config.yaml
vocab_size: 32000
norm: "rmsnorm"
norm_eps: 1e-05
qk_norm: true
attn_scale: 0.192
init: "uniform"
beta2: 0.98
warmup_steps: 568
schedule: "wsd"
max_steps: 12366
Each number is 128 + 24 x the weight over its row's rms, rounded and kept within 0 to 255. Layers, rows and columns count from 0. The size above them is the row's rms in percent of the matrix's.

# layer 4 MLP down, 320x1280, rms 0.0953, rows 133-144, columns 768-1023
size [ 99  97 112  98  98  99 103  97 102  99  98  99]
[[142 138  86 101 170 192 116 116 119 117 160 125 162 110 142 154 114 201 101 124  80 131 128 126 131  89 138 107 135 104 158 135  97 113 139 162 124 115 114 116 129  85 153 157  74  97 117 129 122 165 156 151 170 131  77 140 124 159 139 138 132 136 142 124 151 113 107 120 103 130  96 150 164  86 133 153 117 173 137 110 122  80 156 138 150 118 133 138 129 132 155 123 104 105 138 141 154 121 150 135 120  99 130 162 142 142  83 151 140 126 117 104 132 102 117 136 118 130 116 195 103 132 158 102 157 122 119 111 144 149 176 142 169 140 115 122 157 156  80 127 148 102 106 124 157 148 113 126 125 153  85 144 131 103 120 108 122 127 135  81  97 154 161 164 148 168 134 139 115 108 150 145 130 190 143 146 109 117 132  89 169 121 148 106 143 125 110 134 161 141 118 117 117 127  77 154 133 119  92 120 115 151 137 145 130 123 114  94 152 131  85 135 146 110 123 107 166 153 129 175 112 164  91 136 121 113 118 134 126 164 107 131 145 129 148 119 118 187 178 136 151 106 135 131  76 100 108  99 125 113 134 104  95 136 146 115]
 [146 141 169 107 130 186 162  94 146 144  83 106 150 150 124 144 146 116 120 131 155 178 154  92 181 107 127 107 106 115 106 138 131 138 171 107 148 109 182 118  88 130 102 152 106 146 134 124 156 126 135 153  88 142 226 136 136 114 171 142 147 121  62 101 132 115 103 140 192 172 128 113 163  81 154 139 125 113 149  83 110 159 103 128 102 124 119 157 133 101 119  94 137 120 120 148 122 136  71  94 118  96 148 187 112 119 129 148 147 123 129 126 150 125 141 151 104 147  92  97 102 158 134 127 143 116 115 113 123 122 125 138 141 110 161  87 106 103 142 113 125 127 155 111 104 159 144 117 139 152 126 141 125 135 102 161 148 137 106  93  83 155 164 135 151 139 141 136 124 143  78 138 151 147 112 123 194 142  99 178 129 119 174 141  97 122 128 133 167 110 147 133 135 144  99 143 127 114 130 106  71 154 165 165 141 141 111  94 120 102 122 110 165 149 137 158  94 116 151 161 114 144 118 131 131 121  87 130 148 144 122  97 124 188 131  79 149 110 189 107 100 132 140 162  96  71 154 171 182 149 118 106 170 146 134 133]
 [124 157  88 155 107 180 156 156 140 143 123 108 108 104 134 118 133 167 120 102 144 175 165 159 212 115 112 122 105 123 143 165 126  99 143 119 153 153 152 154 155 121 118 126  81 144 156 103 159 142 161  91 106 154 158 140 111 147 141 142 140 136 124  81 146 136 148 100 104  94  81 154 141 140 159 133  99 131 115 140 131 135 123 178 100 161 137 138 164 156 117 112 127 162 128 153 114 167 147 131  64 137 175 114 116 123 142 134 129 142 123 115 125 113 194 141 118 109 138  94 138 149 160 123 110 141 121 128 123 108 152 124 131  97 168  73 131 172 140  81 177 125 119 135 142 151 112 150 144 106 139  99 111 137 153 149 138 153 117  95 100 101 133 113 142 114 102 111 143 141 119 102 150 160 118 121 142 147  94 156 150 150 137 163 129 159 140 144 139 145 123 114 123 163 151 179 164 131 152 151 148 139  79 137 108 161 128 115 127 132 146 125 179  94 149  93  88 123 137 119 141 164 133 133 118 168 151 163 157 183 147 150 144 132 170 112 137 110 132 148 110 180 134 143 101 116 165  99 173 133 113 153 147 198 164 127]
 [ 96 119  91 111 119 111 105 103 164 109 149 114 103 131 116 120 134 146 143 142 154 124 123 123 114 118  71 139 114  99 133 141 129 169 155 142 149 149 171 105 114 127 131  99 121 106 110 161 130  96 107 150 107 124 122 138 148 125 149 147 121 105 123 127 132 103 156 104 123 111  83 125 119 165 125 151 132 116 119 118  90 152 165  98 120 134 133 159 154 127 112  94  75 125 173  94 104 113 137 145 183 113 123  87 123 127 159 137 139 132 157 105 162 131 109 133 123 100  41 129 136 131  93 130  99 152 154 128 162 124 107 121 196 121 143 138 131 142 103 110 120 107 123 158 126 149 110 102 127  70  92 177 185 142 115 148 145 134 104 158 129 129 160  75 152 113 111 199 160  81 135 105 128 134 137 102 157 118 113 118 156 155 129 123 123 129 132  63 140 112 111 119 142 159 134 130 118  74 103 122 119 137 143  92 140 124 151 171 117 114 113 136 109 117  73 111 147 119 116 147 125  95 124 116 140  95 197 149 119 102 109 101 161 142  99 168 128 161 109 158 163 122 127 175 136  97 147 117 127 120  78 133 137 143 114 119]
 [ 83 137  95  82 131 153 133 120 125 142 150 148 109 130 148 167 103 157 136 123 104 100 107 164 147 140 133 107 122 157 112 137 123 151 105 150 119 135 123 123 136  96 164 147 126  99 100  95  98 119 108 126 131  93  70  97 158 102 111 131  85 121 158 138 101 104 105 144 153 118  78 133 115 133  59 152 189  80 120 105 151 145 106 152 173 133 119 150 130 110  98 112 125 104 146 131 125 136 153  89 170  80 165 141 106  31 152 133 141 135 121 124 106 132 135 137 123 154 155 145 120 108 179 120  77 145 108 136 135 137 149 131  84 110 141  99 117 123 119 104 114 137 128 163  99 185 169 121 101 148 121 113 114 133 140 137 103 119 129 146  89  84 126 151 104 131 146 121  95 105 135 114 141 115  92 118  92 109  69 129 142 150 160 131 177 119 132 140 124 127  83  89 149  44 151 129 138  98 121 129 123 125 112 127 127 148 132 126  94 162 107 120 215 138 158 127 116 110 159  92 118 100  96 129 125 130 124 134 105 121 101 107 155 147 128 135 119 144 162 141 163 143 133 141 116 116 126 114 142 134 100 112 162 157 106 134]
 [147 148 155 138  94 136 114 149 140 170 113 117 155 111 124 115 136 128 139 150 136 131 105 131 150 152 126 138 119 159 164 136 149 168 202 118 151 130 113 137 145  74 125  90  99 124  97 133 157 119 126 126 157 154 124 117 125 109 144 160 137 121 138 159 152 140 101 129 111 160 112 135 115 154 143 132  97 142 136 155 127 131 151 157 128 158 137 134 135 129 139 115 159 139 128 115 141 140 135  97  94 125 133 151 147  82 158 144 103 182 130 124 109 137 118 156 130 119 108 168 125 141 156  82 111 130 109 103 113 136 131 114 100 117 141 131 150 117 124 142 131 139 134  75 106 124 152 108 105 118 127  97 118 144 163 133 156 120 122 103 148 141 140 132 168 117 109 160 167 138 104 111 111 141 122 156 141 161 164 140 132 145 121 179 123 129 105 140 132 154 169 145 118 138 146 133 116 150 154 131 155 137 157 123 140  99 108 106 147 160 101 117  98 127  98 123 104 161 140 125 109 155 167 118 106 159  99 160 172 117 122  88 159 123 154 149 136 106 127 155 103 128  95 163 175 123 135 147 145 144 209 139 197 118 144 104]
 [101  84 100 130 164 151  95  86 100 132 106 105 134 142 153 153 114 135  94 112 127 122 125 113 127 137 124  90 135 123 117 123 151 149  80 168 154 101 103 119  93  76 111 130  88 136 129 112 125 160 125 163 106 155 116 118  98 144 154 105 105 111 135 138 134  88 132 139 152 126 164 135 119 115 135  99 127 117 149 123 133 123 111 127  98 132 146 115 159 180 108 132 124  91 149 110 111  94 120 111 158 109 154 132 122 134 114 114 155 121 135 144 155 151  98 116 128 150 143 191 103 112 136 107 120 102 175 101 147 112 136  95  47 123 113 135 104 166 132 114  87 128 128 114 127 116 151 107  82 172 116 111 123 121 207 112 170 157 146 140 107 161 152 119 110 170 101 129 151 111 120 118 138 128 131 162 190 118 113 114 152 114 113  78 106 122 110 107 109  88 106 129 122 123 111 117 137 114  58 152 136 138 112 121 133  88 120 127 152 106 137 130 156 128  87 109  79 121 140  83 123  98 128 151 114 124 142 122  91 115 124 133  88 132 101 160 128 132  95  70 142 101 129 145 171 109 110 126 134 130 123  99 111  53 108 101]
 [122 116 135 146 119 105  94 189 100 114 131 100 115 111 145 104 105 156 136 160 111 148 119 171 140  88 167 135 147 104 148 123 159  77 117 138 125 103 140 147  88 164 125 130 159 149 135 118 164 112 141 119 116 122 130 164 210 155 122 181 137  95 112  79  97  80 172 111 113 159 108  61 103 115 126 129 129 103 142 152 131 150  83 136 168 125 122 122 149 143  98 109 114 107  83 135 150 142 145 118 140 131 111 128 126 140 110 177 164 108 142 115 148 135 121 143 144 131 151 118 123 129  91 117 140 117 133 145  95 127 148 120 123  86 105 120 118 108 130 138 111 116 117 148  98 155 123 103 134 143 139 169 110 181 145 146 127 111 140  70 119 126 123 182 158 118 129 129 109 129 176 116 105 114 145 131  93 112 158 144 126 130 123 120 149 148  71 144 156 118 142  93 140 131 124  93 141 126 118 114 137 123 131 119 161 130 102 121 105 109 103 128  73  74 120 101 114 134 114 126 146 120  84 121 169 168 153 160 129 137 159 135 101 100 136 142 157 155 132 144 106 173 132 154 107 128 133 126 124  67 149 126 133 164 109  98]
 [129 134 148 126  96 124 145 141  92 105 109 162 151 125 101 109 134 109 116 145 163 142 142 148 177 121 125 107 126 122 167 162 112 117 111  49 127 144 120 137 146 116 143 104 102 174 145 133 145 155 179 112 115 166 131  89 122 175 115 134 135 140  78 113 106 141 121 133 119 108 102 171 145 134 148 137  92 144 110 115 136 109 116 163 103 132 144 114 116 100 152 139 135 145 156 186 108 160 144 104 109 111  60  86 177 149 157 116 129 118 114 114  89 114 145 123 133 108 137 133 113 159 140  96 111 186 152 128 139 147 134 144 151 103 158 119  95 198 122 136  89  81 113 137 137 118 172 154 116 161 114 139 132 166 138 100 110 123 127  97 163 118 158 150 154 138 126  95 153 111 157 179  87 129 163 125 112 137 133  84 140 140  95 128 106 170 107 116 162 166 123 100 136  95 104 159 132 103 124 114 107 145  98  94 172 132 168  77 124 130 135 142 141 127 104 157 161 114 102 129 167 123 131 106 146 129 165 125 126 115 193  95 134 144 132 129 134 141 144  90 149 108 145  85 104 118 169  73 156 148 106 142 110 151 136 107]
 [ 81 121 116 112 116 125 133 123 128 130 130 129 152 156 136 148 111  68 140  83 141 141 167 139 152 118 129 155 112 126 141 126 155 111 157 160 154 121 137 141 103 161 137 123 116  92 143 132 148 135 115 105 124 146 151 153 123 109 127 147 103 122  89 104 156 147 113 105 118 138 121 134 169 110 121 123 149 175 144 115  98 148 130 173 131 118 109  79 144 129 126 203 116 101 105 141  94 144 152 125 164 110  89  96 139 127 146 114 154 139 113  86 132  85 147 139 170  80 116 100 109 146 109 177 112 142 103 155 160 137 184 158 170 139 140  97 110  73 132 157 101 127 123 172 125 142 130 135 100 172 148 152 144 149 128 162 108 146 162 117 116 155 132  73 144 156 113  70 127 108 146 130 144 125 139 102 143 167 131 111 132 125 161 150 130 163 139 150 121 119 158 127 128 126 136 132 136  84 146 112 126 125 138  97  88 104 163  93 157 149 143 108 141 113 128 103  95 140 116 133 146 137 126 162  90 140 135 147 154 153 191 143 157 114 126 118 154 107 165 119 145 130 160 155 120 122 128 117 161 134 143 148 115  86 146 122]
 [164 152 117 170 130 133 118 147 125 160 105 153 131 147 120 103 136 111 140 133 170  92 119 135 127 105 109 132 147 126 140 140 107 120 132 134 128 157  98 135 126 137 122 179 140 153 114 126 111 128 180 117 129 131  87 146 136 151 147 120 142 121 145 128 134 130 131 124 136 106  93  97 109 124 154 109 137 104 156 126 145 102 164 131 136 124 117 112 114 143 127 144 155 153 124 135 133 122 145 141 146 103 118 136 117 159 155 139 143 107 104 132 156 120 103 112 172 171 150 124 139 125 142 104 154 148 134 120 181 162 108 109 140 136 120 119 124 108 139  96 139 110 112 161 145 171 134 133 119 142 147 144 141 139 106 160 112 113 119 160  92 123 122 144 174 109 127 114 142 153 131  99 114 133 160 123 172 114 129 146 190 108 133 152 179 159  79 142 119 116  94 103 141 121 131 133 163 139 126 111 152 117 101 150 159 109 146 153 137 113  95 108 126 164 124  80 126 107 123 148 124  91 108 155 159  79 141 111 124 152 120 102 122 122 127 123  93 145 134 122  95 155 118 114 171 142  99 130  86 107 151 167 116 139 106 134]
 [142 126 158 109 114 149 139 137 147 116 157 114 104 160 112 143 139 115 150 106 125 114 121  88 129 131 125 110 138 138 111 130 130 133 141  80 113 128 119 124 148 168  80 103 155 123 132 112 100 105 119  74 118 144 143 152  94 137 112 130 143 133 101 133 145 111 149 119 137 152 162 119 135 158 121 119 119  92 102 102 105 116 142 133 106 141 141 146 129 147 119 159 123 161 132  98 101  84 131 143 113 150 140 147 100 171 102 111 125 127 112  91 154 112 133  58 149 111 133 113 150  97 141 140 131 144  98 147 145 120 136 100 145 132 115 195 140 127 181 115 123  84 142 126  99 108 100 145 119 162 122 154 140 105  87  69 108 132  81 142 145 148 147 146 157 111 135 120 142 120 131 144 114 140 180 103 121 108 132 138 119 120 140 116 110 112 134 112 142 171 112 152 169 154 126 150 117 121  91 121 112 114 135  99 134 150 128 105 154 123 119 114  86 137 208 134 160 146 122  74 110 140 126 151 134 139 102 153 145 150 142 105 101 121 137 128 123 153 100 137 138 194 155 144  97 155 142 121 130 118 165 116 112 132 103 112]]